config.toml
head_dim = 64
norm_eps = 1e-05
positions = "rope"
qk_norm = false
tie_embeddings = false
init_std_o = 0.0
lr = 0.0074
weight_decay = 0.015
schedule = "wsd"
doc_mask = true
dataset = "wikipedia_en"
Each number is 128 + 24 x the weight over its row's rms, rounded and kept within 0 to 255. Layers, rows and columns count from 0. Numbers have three digits each. The size before them is the row's rms in percent of the matrix's.

# layer 6 MLP down (transposed), 512x128, rms 0.112, rows 401-455, columns 0-127
110:160119132112072144107100137113183166141153161113138081086113131148113085120123157125115156107138147131139106071139140116178134138129111150139173139107147106169127102115142079095081147136151111089101134154140122117133107106136094176169136087121149116144139123118111101147161120087159159141148115120098132121147136114121137121137142168112142090127172107119128144119156143148136097117106
089:123136085179134095138132157120158163134124161151113104103095120163154159131120143163120134103114091136081140119109108106137139135121142149106148110139094147143122096140125156130131086139134130084123167148145153145148177084140127161120128153144135107102103098098098123154144116087147136120101178155132106120063122128137173129113165113140089095158146138132085138138137158136105168141111
105:127154049132198137165158138137138161140179168092092156140138113138176111154175099138148140150171102156151137134147112114161084183147167130139152132137113136089149129151149123124107135138142114124116149119119085107136122135166111116106108103111137095130116137101138143168116169091156107120142136118113123142149126135113152148121137150158118146173136139108128128110153121143114142152124
102:120085103120138106156140133116133135126124108152085170134108117123077086154090130123095091077173158093114111132138103148143130107130150089152153096146114117131118107128130135139133148135133140165113110091134120132074110088145138146121093171165135130111110125135111144104111133109140138135155121120164144094117085141126130132132150098110101103188143105151140130163102063118090108096100
091:121077127121136126138115114103120144098157129091134099166127086167136108138156119149125114119097153166136160156115118127089158112129080109133149097133124158113128120169157104089095106135144108153111139082129132097131131147116141085054158133154146127111148125136160130164133120140175103166091134138132138129140125089094107141164107151122159151136125134159110105110167100126179154138129
099:122122125171153158152145113113109129115192104131155149106122079103135143112133108105169100103115125138127135148166100149154144141112104129169149152106102148093160104124084124141114107109171073120134157123134112138142125082098130112132150132099163104116110118097172121105123119137150190085144132118130110138131104118111081176129181127100141113137154117130123170122141170144113122116124
102:156112138097110117149058112074165147112143139145148091172102146147110154113128080155162122140127181144110131125123119145099151162135089123121119103115103115123128151131093099154101138096105135081154112084105113162107106131134121140127147125091145167115146158112143115139120112166155116137133119153077142147107140153165106119152164104107104157112142099117100140147164110156112109146138
099:113124127152134103083137100098142157113121141120114135140133110133148145136115120157168142110136153141158123135104130121173112132090165119151138120118160114159135109159107118106113102148059158125079165146175134107185128120129128165127132113160136104105155107079133160113099154127166123108137104117153127161122113149124124101120142121120177150185144082087173114155120150136155162132136
101:117140154120147151166192136168164097102127156119153111100113137126167137124129124140149111132096127145139124129156069121097127093166136108178129109142155126125106162149120158135115130146131114113117103189143121125137112101128204131109115112149149137099121127098078086154118132166108146117142166137123132119134131135120129096136113151092155087129093143130147124136137077096106089159130
099:110091082143107125179085135106139092142121119122114117123164144160049112147129129182137100128135117144161090148156158134151146128149098112099120132132127112148139085107109131131147131125125139126082109123150142211116132132098151148175127112111134110158173135106174120139153102150141146096112104124116117102154142165114122143119114129126141122139171116099115149119151110151110126103161
100:105150149109101137112123135131078108134110154121119096088144131159146121137140141126098129132128107095097115096135115139132115150136097146132140111140174119148116099104093144105111114106087159139099192157153161153118127117112113147116137143145136111134160146108082078097167089140181139155090158127094157128127171094133088111103103150171142138171161131098139142116144116129151112094112
107:160101122107085096095131107132135131120146143102148097146135115137104129133118133149152108120128134135140158098141124126100122125103181128133123083146108138137104132181117123165104168166140121120144073125091118089136099125112112163102136136122105151125108116161126125113124129166127150116145157114105131174096114139159124089116135117084170112094124154065159093154174092104117086141168
107:162128077137094106123064105101143109095069093140075089130179103109136137133136145136130122113119134168137085104135111105117103171146177149119134153158131128092112120107086146133130118144113103168105144145104118136141120109132088086087133077135128115153148124103105136097133121132136105131121108136129129134092083150126106136127147134155094085145114174156130112111121129155134133133140
105:143137150119174128130173197185134167108115119122129162147146147105147150138116183125128097102146120157156140179165115129132141139097122154163151123127159109144137142131135111111104118119131112152135160103154154097124151137159145091150126147149151119140131085170142100156109132101179104122111112150076121132141118100139141161163153152126132136133138120111112102164138081123139128119073
098:134103141157134145104112110121119148110136101159081136169145119153175113137097152089094140078175147081138115147103165128180138153146093127079145158126121128075125176150162088113142106099103160175122093139118111106130137143167152102122112138137129104110113135130101163174124114121126146122129099129131144137107136166110087118105130155124124102131112106118146151099138111122119122125086
103:127098177150146099112104149097103115136141115167153158132138144143098102138093150147149117120104100153085174120138119124136123132124117159085148115120123127124141140113140139158142139128142157085114112118107126135160170098156129118129098134118114132138140130147210113157144093167062131149121120121080092115114118115114131120141115096191085159084096146139084121096129137120133137129116
113:134141199141115155102114173164127133139143074117163136167156117120133125125113149114159107115131145149155126086177145151171105142096129114148141127174138134118136121063095094128148169144123132141144116133141131145181141137118141128158129140156124116105121158124105096142141107158148083123158159176096098105149109159139141140116105100161079113119116120122151111120105158108130137101129
102:075157139080130136115133146152157107110069110133150146162108122115156096103130162161111135094099108134109139143111111129093118135124144101133164121143105134124133178175122150173095097112174113127129119130124096123142148144171140117105139149120102118137135146147114088155115132164143104137130107113153124165116110105113121153142099131080140161109143132137140099171082157096150120152069
108:154155115142100134154135153159134135119114171107034120116108106128156090137134103093127138127077131109120130111123163142115155117150116153131100140106120116150120127160143124128154136130151117113167144087095101172146166157108112122199123135144116165123095122145073111130128094124163137107129104120160146102086160112154111107155115135099171122121125131168121119134117163142144145115134
090:116142185123140113135108172159165148127088162131036122133111123153155111092123142134092123121082144141132118115137104113131084155153138106099120156127102159127121154165142112094112109141147134122086139104153140111120138166128129131174111139109143090123121164121095133185099128118107130157117131149138110151135172140165120133140152184163132161146133130112114106103131131157149137142123
113:151154178112116054095124133121139154115097156146128115152100116125159151127146097167128115116139097127128100111148104093139151144111096168128118143120143088171125144113088111120121123122147132127136126086172131118131143124135162085118162149117172129127093156106133125110124168115147100149122142140062143152144126104136086159111137164137115093129124164095125171082107135143152162130115
106:145111173138086157118093126127119139102128106109154132151153119159130157135168114108129133149114120171136134166150138157172159169103122158133093117124117145116117134081108134140133132143116089132148128121107124109124121150101155138139141151139148134130095097133202070106146106140169149135134156143102179100144179162149160128121160066168141110138142135137142170137125115145117132096129
101:141125125137141138152142090098163079148123109131130109154172131120103116108147096155125147153143162092171141117092168112136107111150142112175120161101127150091084105118116120085102136142178122149133151125118125144120152146154132108122113145096161118126147138143130142097109119137144138107101130168097128113127114146134149140124115186095074160110144163165172075132127120167163105100124
105:105122116113132116088150136095138135167131117121087144142127067162099113141124132125122127102138101143148157078140120134186120135116102122152132159115120161086101140136134108153163145095117107131131139154126107096128110177131118097162134129129156150128113072114113125129124086132143152085114120134127067163132138064106128126102108120122099142080132105133170141141085121161127153104089
086:141134134104163137095163174126145069143148123131085122128076150154139132126153137117147122161098121111095136086098112099129145171149165157121160107133114150134141131141100143125144091152119115092088095154163124150126101103148099169107155141136139141099188092100166155128119127152122119165113112124096161149125145140126155112125103141134119133147102136121140149147114119152185103170110
098:143135110095141088151067118120102107148100103141107120138109134132126122126104119131131113138144081121181147145098078120105181151112120113133156154132132074098113144137161104117083173123091105134176074148153088101119127095095129136095080142097122145114092153135130128130134148110126134095170101131145145120162124106117136132145103116110161127091139145133115159113141154141130120163107
087:109140097120122118154113143158120087177182128165125115120147154111111141142095116137160134134135077126121124113118150096095172138144077124104119122159118127092169155114132134136181098113119106104140128132103150133163128103128153107116127156143136135137077135082128148161111157145088153134102139125120150117133127150105124125106153142139138133155118125088119206135167137125072096159153
099:132147098116112140103139097137143106117115112154155129096125162167144163114119095150120153126135138132129142139113088123164103182117201154113110134113083104145110151161127166155130127113117146121096145104141166133101141082125138114140160122160154112116121143120106161150144149113119124146154143172098142065116155170109157163134091102121111114138131100131112122102138126134201110122157
115:140159113109119123134118126131140141124129106110118142128165131088109149118107151111124156184120093104144120119111128173145093134103147142127144119159147150171108102103181123126156128104148127135197128080145120140141138148115123161125149121120162117107117192113134148111113133131150139099125095151115111128121141122173094107088094142143070138120132077090139106141152130153135113160056
106:117095149126121081113111135129125142127151115148140158161152114118106137163122152153115128143092104135087137147152114146176133161128130128098134088160119116130139122094141106113127122140138138089119120155177121097189140128126133124172129117132120111066172137137203151123182105121102111103107115110109150071142137120104160121137080084167119125120140099106128141113131142156141103110107
092:136118143128165172132142157092153185166121121105133117121154122122120166121114149134178165126110106115134114105104153158134113183177122112118125160105094142152153084138113137131112125144115171116206178133139130116117134124133154122117106122097099163105090103137148142122166131118099150134117118103110139170111129107155177148122125085130084133133130139109121134131146122123142170171119
100:154157107122085096090135069129144119121119093129067131097124154088156119118171113090147118142134135116122162119112141110155170087148131137165159086111128144102100113138101133133113126156159117118156170157165143168144095143118133109153123143141161110155137156104129120124119144135146099169128091121076118166148130087108131151114173143140126130145138110111171126133156138136137142120086
099:171090118124087117115147169110139108051132105112133114111124114124122153141110126162153104154123053104127134136102143168124119158092101133120107117143106133147158163146125143119154156132161121103138134086138150113112142129075133121128145103132121147130116092138060121133113119123145152136137141085143165141124149141136149173123111127192129132079116108091095119162137145130113114107114
098:122103128121122100122116117120159160098133103213141109123119132160134093147129125124135110123149111104149120093086099075141113107126108097128133141143141139120131106173141090115095107144157154148142110089104109082140131123179125148139118104132118153154124141124074146139144117074160145146130131082146120075103065126137145144121108140126114158105098131140146102092105141092100117145132
107:160097160083091097113127115186144115113104087165121116128155148151120120108169088100146114178114112157140145150160111112090134132132120141070135151129124130100155149134142176123104128116154062112140147131122123139108099182141169130113110125156121147131133066120144157157152102117137129141114111117146132122122126113101091105101094101102138112136142116138146126158128166143158124159137
098:149196157152107176133139120148122127122101129151116145087129112084151123120134136134097125129087132126135133143127084103137163126108115127122123116143138083117125150135100156200147145149162111138124102118123125123144084147110202118135149132174091153127158127139096109158153099114151139157107101154069152134148126163114159146130161139130129126170124155141125154093108124139128162127152
096:085118133080145149157111085152133124161135112093125097130136152125135128146162108125152160114132132135120116156084144085129156092145165135127094147129169183121133103150165118119123170137108060098143124079110136138145123149097127113133143109154139144123125084112136084130091157148158105131138149066111111136109159114091097093132162115134139110111108152114159137100131122133137154121147
114:132122104124153118136117161135109113061144166127073127134124134141121158143136132122150130171127146110097116105109152134125124160112111121112118146132122144124147136231102137179173157170151102121146108104105114111127140123129126111128102105161159180118091138146085126148152146143156128146155108150112151112106138119144124170120136116123154166121157141144159155094091158095125128129099
101:122112130116151111116076120166110112138133083115154133102167143105150110134142102120177145133111115124166138073129119110107171096138150140098131148177137103122147096139142152108162112145125170141134147128124104091132100109145160118108091096157150129147122138102103119102146147112162171134089158136128150120084092148130122126100105142138174136100115117137121131145142133100186158067119
118:105108116139101159117098139165125110153131119119123108117088164137138114092163117101141126127207157147108152149134104104137123121078108095116104147119125122112131149128170182122115134099160112103142172164133120081096110157113088125180121121159144093131128114123155104100104146131094155142099128126166120126164120101156143143112205141118123134137138116132118102114160145118119122103144
093:164139155108175129102115152183149136155140097120149143179140122106123144127129146153112131159102147159080108162121101133074127174113175141120165154129101134119167162122155111120149116072155147136107125177099091119130135135121147124116097108089133110089171122136115109132107095125111148097116141125155138147072117110122147106139120118117119150115110121156154151128107152177108140133122
097:147132107104124157133164114116082116095173187136118110126108125091139106139140107136128162134070113111143115149134132114106139097144128129113122100118100131087112109146085148169112135121118106123152140121088088145167150129167117131113148136140102134170087147149084140101180100094114123111143138147145140145155118183107122122136132121112116159076153114119116086140109160129116169132172
117:129140192178131124094111136123149137131107155070152126113146159099139126156099148087129108150132108151091167137123125096134140160110136127106122137096116111129143097147130131071174131159106131130139150119136131123126139153126131139154064142119120124106122092140118111148074111124113123108148121156120111104149147092168109091120122140124057165127136121113092108103136146146129179137173
091:096159098108111121123111128097104143156152138158162113097137125134161152098097149153124128156157066110166088083096121124134102131119125156102110151121133145096127103128150118125102112096096128154113129109129100107147108126161118109157138102121128116115113117170124137163147093123110168094105138099125105134120146088154149121146116163183134150104109169106102103102109122146153055107110
108:111117101130128114151127114169172115173161093131127113121115153157141090150127115129130144101144141093149141123140073105131166133097169134110135137050134139122120121103106121118095155123127150092087150097125114142144127104114108112135129088159152126146126143133138071108109111131141103099146171146149110122131084160141107152049112150138123086144145102144114118114136118141102167108141
098:144137123147075101140152131147139143132131145146027142128147120139139139117092107167084140129126141081093158168109139087146095131114105164115145090123136118126112107138110136077144117100110098119122124122107134112143128139153162157134130123105150129143149103114078089096136152132095116161147141118122135111149141131148089114173094123099152117093149154126091098117103140110149162148135
100:079151120142089105130116097097137135108121122154116086114153106107142137089113103130128123136192152085167101119130156136159133132122141126123161118125168123134139136177162105134166112177151068095143150169136119116173170123100143110120119118137110118121175123110109129112084108180125171141123147136132097121133151157130124123152161157117135112110156164158110077141131129128120133125133
096:128129126120146122156130153143119097119100104108131127164085115136165152146110124140146158136116121165117172104129143125144091107134154136132111159101141117097099115112139149101123115112109105117115171132121144086142109178149119124149141141108126158146141158159132106173129089117197169137083184148161125104131124054142117096129159156145112104158117156119126134137083085137142097131126
098:128140082139094127096115138124173186119085164145118141086135131111146126100136135079112092176148127150141103151128152133101116126174123133112105125105108136125145162168122074143110148083157124139144159119157129116132124134110115151166145119147185170134134134109099167120118112089153118146140108140100130145156105137124122163124128149132105132124147166176132153131100140109117093110178
094:150103136150128138111178117076138110130157149129111129110116161119142115138117110116115211144121125114144131129120152137137145103089152110165144142131135119098111105120146151140102107133135119135155145114131113125147122156196125187098139104095151121129136139115092097110134117117126139149148151209171134168138143115091088150125088117122093125100111162121120113148179135095158126146119
097:102132151123144144148143141099132110166104162115147130142143123141171156132140123140137062146105105129102121136102130125099142137121155147085132116096136131082125155179151153158155102107156102153142125110121154104100164112118156109144167126187117141109093081126107125143166081121102114133120089171122159131150151089150151160137131101126142129127129119150163147140143111072127119110175
103:115124105127116103121084103129127115152098138066113117159100139089134102136136095155185166106120150136137147153148135104093167106129138128132128158124100119106105154113088113149135141129103132128148163153133141122115127133114138109143134146109129092129135126098167130146100176106148145107152148083128145079150098114160083127151135097081155135084140131128127078094158120116106118143192
101:146164132121123127134142098151116168152160121133138132047082140103115149128192120134098138095147118114162148152129137123124156149130135142117122119127151159114132104138127163142106193123065146168131145131100132152119087121126100151113099143171102131131136170109131145090129149102133140128131150153155134130171141182104137145110139146128096149166114118104161115099165134144107140102144
102:105131150121123106066087147151115131148139158120150120126107141183117112106112110100144117128117078060186169093087106142139096126125150120133154135122167164145108121156094129145130117139083145153136110151065155094134110123149145129130129120091152098118147129142082120165132153147108144143147131125142172125147075155138110120128111126103149129167144135139126123119129145150137150111163
099:153118143118163144140120153141121064099122103105108173128098130123118150103137108126147107124139161134175140163106132100116112174122101148161130122157139122148086174135130110111108115127106112137109107109124162136166111170141128087115164122108130169097119165154138078145086123165116146087150121145110156112145134125100110126105097156151144109094152143096121150130149114162177131125178
# layer 6 MLP up, 512x128, rms 0.218, rows 402-455, columns 0-127
114:087131122136124131130141146121149099181115104126119111109128161110121129109095140110092119119098180183087154123141136104137079121095099123104165130126100125144163104128117155099144099171151126164133129123117136135132094122146179139081084097125117109095145088089149153153106136088125126110105121131166135117137129085117109100118139121118093160148137090113120179093109170125126138111139
103:130123114135129144134091157145148146082142112113150182148134128078129149099129182118141120131110097154119130108079160110133134132190120145154107116118104147140102099112132145140123131123154131151111119123146108164132141094088155083137111086142106120109102115167154148177114095158145158127087166124119128130137135104165138176122127139142154194148141114116097143120104109093106117095114
094:096116139110108129106086166147105115089139117148110129095110133132130151127074105133135144159087097142126131160162190171156131141136134107106098130137118154133171095084135141160114162111124132121145117110117134171149099137140187123108120110148118091148143113151186111119106160109109149111122156103117152102116133089172094110160141097095121120114137089136136113093136143131144157157131
104:085131178106175163099123148093109151112139122128142108109161135151153133158129126161108118106110144123121124110132141143119133104065112104130101168125110131092159122108126125134106113094101138138152129112084180124095111133109108089165191095118180113132139107162118175144177115114125122118132142150114152129112102155164112092100131145158157129124116168133148129124172144147113147132143
097:120114122111162084090162126168097127137161166108140122144149131203148141118151133136139128157083126109114141127111072102107123103099169117148159135149157106104102178108138122108134108123120103125104120103128156128150107152113107143144123120151069183129130132173137169126152116087147111150176146172143121130099187148129128123154129142133132094107113147144108123127109113133147134118123
097:129104163107123159088152162141145160144134179103127110143157131122111134113120143102124129157126129117160146160175152163148112102161177086126117127146163118153120111120148152126148158112128107168096144114135130100141160126089116140139070083140131093107122101135097155096172130108110149123168122109160098079149145093083156141141127116122134123146137102149149144139114161073132141126141
100:167097108149123110140159073166154112106201157186160128105136119147167107127123121065089124115162073143146155086133156146148118146144118138126122133128127121136121157120153093118146106120178104145147154109118123149159117175127114100133115119154124106121139079124141093092164116111127128113142156133117134107127131113144126124116117108133115094118158127109091163097162132119154108114145
104:135148181179116096119136139086140123112153134121118141134109144103134121194160154134117149114120105098137128139109109126140154104154136119153109111135143115130150141148107135097149116099130133083114117131093155119114145163098125156140147149123097128119133118143141145148180155142152087154169101117101158116105091118161052170086151152140127096107112117091080139143099111140133155158106
104:147150120126137115123089133141170119159127133169166107159189142123141115142124111128143130108081102075121119126122146167123156145169089136116120135103144114166129108141158151110175157128119110091132150102115112114180115159112127111095120115110154125128139142141132122137117078179138160177128098161156189076127155136125092148128138102117134140153148117123091109137116123160106128122154
101:163133136139116097148127156091112109126136120130158106111083098102163131093147161111115060140131088147150136154098133094127141117136140094112133171090126120132149138123142112118106124125138138174111074125154116118157131127123156106149124112056105142095114109098182099102132105089145144115111117102092135164106073134112105173138125108140164116110148131136107121100126125140122087119140
102:119149129164164114129120145095124118107098150178108115108097133117066137122127128095141107176154132127143097118117120109127098120147109155152163110129061111125151147104126133131102127111142179135150106145118138174129137074086128137129115138089111139131080115156135151116145143076119118092101120127145131117126135115121165073100100090135080105132131145149132144112077126104123142090134
104:154146110124161102092135122132104119136136107092124138154102147149112117116132168116161168147158126143125179157156105082132113120122148136185121105131139131109115147125121101124122156145133155080127153138146132131111102166088167127148080137128093135097087096112170130101161160100127139097097132144072136108101143105112141100104154125133184130080096117108104139133158119109143118123098
102:112118132137125106103166126118149132141123132087106129107107121179121134102139129128119139114089133138122152189150120142117103093172123114181189119091126115115152130131158126115122147099117130145152136144124110110161163146127073153158093141119117151140131157129144167147141115130113120092127131159104175150117114119133108136105095113054128108157132179104116134106168161151147162161163
100:160111160099151154145114145104148108107100152172150162140134124112137133151135144126124091125088158108130129123087153161087151133106139117147126114151146140138160106133161130131168077119124075098156102129119149170149167091148150126153092158132136096139091135157130112132116111132122150125139099139133113183135081129145131143154090113132119109115167160162154172117090096113120113163092
094:115153145140135118124132103140139136102169123081110093155088115093127142103112127125143075104133169117089126152113129196121131172126134105132104138134143143119130098148141097101147138107114132191169085120151099162120128122177097141136106141097112126138166108121086128150152104132134146109129146110097125112125126107115095075145125116117113117176149127104090102098091161134145103097116
095:127148110177066141145134106143121127113115151121166152128133196111131140169111161137107149128106136160111119121111166106137118182138107172095128123089131155129142116152107102178118085138138099162111123111149098135133116092117130183122127066119140112116084101145142141121112112129140181129184129138115113134099118101094131113135154138101126112116096116140090126132153118135124145108150
093:163126110116130103141145092128123123164126138165139117095115124154108130143119112142137072135144133123129166100113155137197157154126154147141114129057128088140096125121131149145133156101097142124071124109148185138106112147139165146153112152103156146116112086123158145161165124131133138111114150112153173148105092124141163138100152121167135123112103159122136117090148152126103167149151
093:104093110124118104122117114137161131145128101112110130145165180139155138142152141152187134121120163123106107117110133123120130096122108172111159141099179111118162119102132146099116103143145098116171137158120147136168111071130165119085143130133084105120133132164114126136149122139116129139110110119114144134100111125140160176165130150119086080125121110105144151149117146045164114137099
093:090089114131165136105132127161102125157131116097121119164134153066115157128132108141150151139105142095116129142155165110115138110128121146102161132161104137136159106114078133098113139087124079109133129108091118187150156118148130117126131129149090162170116112104150139113117091118114114088108097101078133109125111137114148131127146163167082101126165089127148120142168117087117138103124
109:139127102140131092084130139131111113119147070100128159130117149126118141158123152153137143107162147136143133169169137127141095143138140151151086130136109086114126130126118135170157127133129130135158071145083158109109108140151081123105131114126128079126135089175151149115107179081153090155186103162116094144139160136153140157163143114104116152166136138099139134124111110105122151121135
103:127108150114151093134130127094142125154128137077108135153156134131149082085148140138113109124126136129126129114181108091117176140168125134146139104124080100172129154165092126099134133162136155149077127140127118133110123142129121128149118136148147145157104135131151128190122118161149153135142086137149093127114125105094066125129150112105105180096109165120109127095130168141180121113111
108:082119161123141142122175136102086133137158121133110084157155172125114124145153151107095106157132161114106164130099109099132154153155141110121133124106136121149120124148120093149111122084144101146117154152102119058152132130115121133147110117088104087131128135165161163134160129138114093116174119142170118130096128107160102106070121124133136161123115072156114121164134141150112122094131
104:120106172129102135167131092105120149160154134146135108098132124141143119138126147134168112111150146111082118130128124168109129108159151126155142133109126133143123144127134120130104146128088154155119130101101163159113134136147130119105092152089114100169149142098092145089092160149126135136121123127089175121110098204120141138169136108162108147149162162118160172116124163144189125090114
102:113126122150093080139090137145175127159140089095115136117092117120150093124145108146156122138136134167101127122097144140172104155120128115114147142154063116156115108140141128107112113141106143112111137126114123139123153148135117126140160118129138130083181111154116147128157092130063177128137135109117150183169110111131130115174084109148140121099163130142127157112131160089071136119137
106:104141158129144142104120086128106155121162154131148148128156181097171115072138130138197135123123117142078116111100139135153107118136127098103110144170101128135119114103107116132145134126152124103120148112134146154147066107121127139131175136153152127114121103099145118144193083115114103143102166146141112123129161162120150148125121142144142123077153126147150135133160171142084158101122
104:132123121164107171105158130135093125127137150111132169170089150118112142116152150159150147097136097113153093119077134130111109190126162106142142107113155098107146106138163128134142124150164136115122106139140162127096075112102112113126107093130106152096132100164152129131133093156123133135185129134131106147110097094133094150135119103125109121143149139129150108060120122144143159159070
102:132091129127093076158117112156162141171111095103105108123132151150127119129145146161132109113124127128137121090150136116136148096137137143159119121144111142115176129120122155119112100127136100136077106106150115043177092140123150128112128135111130068105123136121156140102123103116106123118126126155155136186160108119087147128126146119134114120086185122138097129107142176083136115089133
100:108100106148132127123136157143118171132131140117140177130156114139127102125166133126141123083123119143152131083152135135139160122150124161144079126107133163138132139134189127111109174112163163099098126130100158131149124159124087109145134117171135142100091112108167134111141114139076129127104128110128162156181163167128115118111191098171134135122140137109107175091131155135131145123166
078:141132152127168140115129113096142138144109138140158159092108126133175104111108130097165139142154130135147141102106129130072127103136124094158160160122133094081147131147103136102132133153130110154184091121111145145099111134081107120072130131083149150167126125139082138141101182128159154162148155163140081174114114121160104132109153161116126114120091127121130117156112133113104135132149
090:104145117102130069159149122138093102123102116137140140123130110120126088157109166095100112107114130125117122138158142114112159089080193068130117111160151105121148169141137140091156157121078139139134084104105099122137149130116116140126094092123131075150166142132132134149116148111154114120152156141077085120136120113141101117115118103123147116120132119144133127105171141136083121106175
101:150101169143113122152095150115121112164123151135124141151137133150098120151145131158121122165141124135129128129140153116089105164110136112119123089107122090160093062168156143116116128093158138127102108084088134070090110078119156148150104129123121094183108116116167116141139134119159120128157109115151133108155138140132119101139117113136151114118123179123083135128108143112086166158174
100:147181132115144161111106144093106137136141128130117138141130100159129139111145123137166098173128127150114112119113084133101134089125155133116147171141139144133148145154143117088134131145137152140162137116109127126131062125099118136130128093051067087098127128094161162130107125113139097145136157132134155151140158148144136111121173175157128122076113096126110122135112104178161123119151
096:150158181129140182134164135170126125155101096101110093114161141145072102111097104139125109177130141114111188119151101132139127134122089144121086136147113083137147143097134123105127156138117125146119153118087169124093098158124123123125099162136138096142123115112158113120089136115089150104151145148130147086132120123134122137133147142118137094119116131073138146123100192155114118100119
105:150127094160135116124069145106120151105142084059122120181137125105162163102082140156130123112120168115117143140128126112089149176116120089160160114113101090131150116132110116140125140130093160130127146122149114159157168135144111155130173087128161128130106133124140129152117110122099102110123115113139093089157110106107128096174163147135187138113125125161110132137098133094124136131145
107:189117151090127115126084151147147181110143129139132151129091144154137122141121098094156071123167122146132130123144139141120136114137107099140162140098111103127160153130100137115100113096134145121117120145131117076140134122089137136094153116121130163136094102157117122159184147184116113163068091168118161117135167150126135119112089138135134123132159128120158151152164117157107125162134
104:151134084148117119132107123117124155139116103133158104119184081142078103186143111146144142126124159127113144125102093123128143108146109151098169124122048104106126090103120113130124154108108126133180111137108099123125110139106145130135098123122130149141155104116139155140150111093157087083152125105158182117136123181125108135148130119124121084101118163124153102124181142137152116133130
110:155127119100139146094135138119105129160101137126105109121140103136130114095129160112149113107137114095154184093125126139120097122141128159096104098116106128152162143167145122153127162075113117098126137104111123117111135106135139126122101086149104123129094117100154174155141096146082119127114095091106065121132095109185111146099120073152127109119104093109095148165125106112166149134098
099:138100108115117085104150128100135130117094199144104136153090131141132108147144165122136104104165145154129111148100134114138093167146128106117100076113106115108163175137140097117099133091105176164134101114149138127104114152119116098091124124162127108117152091145129148097140133143116122095161160119144097149168132150091154095126117106095118113150140111123126156109085133075095113144126
123:120150159072159133106113121143134114165109161148107101159098135090163161155118085113112146105156146112081177138178111125142158116117087103094092149151138132093167133161131156096125135084117102120125125145106129099141127144093109099136087117101090103159126113153145151095131135132079113135131124082103124117151125126086120120163141106090089135137131111138112152152121127114126132130133
093:121120122114152180161115138114149142147134137158145107126139087119155104159097112162131112091147100160160150123105136149135141122116138142141068167110150093150134139106147176106137146138106154130125099113127139145089189067120095149110148129122126145125149125161134126166128150109087117167114124159152101080130140158108133161104099089120133107141121142107116098080100105101147138102144
095:174150150138176107108105068134119113114137111098147190093064102123108130105127115165123128167128121129113100133154156149110092144135104123118120087157130124104150112122100124149141122132128134134054147161123147111108152153133142068111113136125131146125129182127121136127135140162124125119111105121114157135113174145152118128132151127180114161111155181102127141138139160120122154158146
096:122152127171125174126139146119124144138109116109169113126131148115140109121083137104105129094106152141082125124172166116108174135114141120072112117106131186146132143137096084112133168148135137166141111113109142106156128119147125136100106104095136117117116110110122126174112143127147122103162135125144183171075132112154053119157146147146116092129138114171139111119100148137105152108120
102:105135153135119051152125126120132102129128100107130133143150118173132107155128097142134102128146165123082149108181129099132103151130155093156122136098121127143142107143128110060132103108100153084111132095154132113131175125092167141150153108122088156147146154095144095106149161115086106134101117124141121126104131172125126150079101121095112100134115131106106134098139135157111109104156
111:135096098142120134175096109160150090146106133148145105153098131159142152073090147142101112129079098162140132123100092134114153118152075130122089130128133106083110178120077121120132126132154138138134113109125159151101181148096142103162106138143111109140114112093161143134150143115170098179106109138101126107138152141084137134134120147144100105144121087145122144137137095153115132134108
096:126114119154168108110137117170079140178139120159116148147110106142138103166054145139141105125079136090137072148143140152109144152117122098109133136125118151096119103126143110146130130100145137137155156088114133121130142120125112148172146104151140163155113114110114156142085091126099132150140089122111099157155144132089130130082151138179132143124107155160155181112123104157129134140142
092:165078089092157109096137125141124146115087160114154151103115114100157093080136132129138160154122121141170135117127146104112115122116115129119131094143105116138130133110122148137104129097091158152110091115119137079136083111090161174131180150117152116159149095147123142157135149123135130110158110112092128113119117142161154104083100063097124135104098115149142148127075124141113135107118
094:082141152165135115091127141102153143167127138156114130124153135126097118107092122130147113099163083121110078122114082147118166129148097096122106135174098141148174140135104083148136161137112173195148134135141109096141159120106117129153148130134102113135101141147125155130112131172104145138163106118109124113120127165106131144114145117138115132095136102134147150131103184083075115123105
101:160151128125125130137131087143165123105156141137138112132111114152123133128114193148140140167148089127167109141126073168132150115118086168105105160129127096118119154084122142126119121146170102122141124105131120140169121145116156137123119157105151164073125094144183168146108139187170122133105102118126135089124140118191125080143143134121131105142127145116108095099154127136131108114122
093:104148120111154097146155118162153117113096171123113128130157111134105118105126157124157103139147111143089152115130129115140159119120133118136123130116111107123180103121156086171090164111145087138161138136117136114084107148082093112148091121130119116102159083168113135154141106137092130152101155153150148120087149132140168154154151095119164118138168122117115179079124141107139078108122
099:150135111173092103107136114136131119125156094122142153130115145146142168055135163146129167117099135143108119174140143120151117135138110163111119136141156089142140114071127148105130187108172134122149106145158081124173161107122099139140099146131108141095141152125132119156107108150169120125136158121169145129141089108119101093098113140182096098129140135156142125168113150144118133118113
113:152125139105145112114119139103117116073139086093140163165182135172093141126137150119109133141064164132097149129125096096076103133172125160113147111168116117163155108108115134120102129173121097122134169122161113127143099104124127124142106107133153143104151133128131086115130112159104124112114121095134076131135106136110126143145143088135166129110153111104111154133090085125147106161097
094:157112143152136114133125070124117148104129155132152147151137134118142151125159111107107121139155166139096128114151109141149121141129144139110146156129149115117160155116127117145135105148163120056140148106115151105106171140112170113091123166091135126115145122137168087129168108130161152102082125120106077068122082102131082156117094133119113122122163148093133162102147138129074140126133
099:139125137157128103168128150146080131108169135150126169123142114147178129174131138116139172148126085121128148089147123148088155112131078130103136151120135117132131154144126122090085108140120104118114088147148118128129090144125137098105143096138110132153117107161176181103141128127119139112151065119122112144101098112156156177139090135121150122140168099103151133118168143150123105171116
099:134124152093136101125123085109165123135116149130117100099101142126111172132146166123086152118112084152112157135153108127148147116115128106127110114087110144152161098090131166129154140111122147155104179167105154146142142110092151109124112113133142089143135127140176154122131161110126101164140141121141121159146070095134123148111169144129106095084154136144139070142122091145154100124087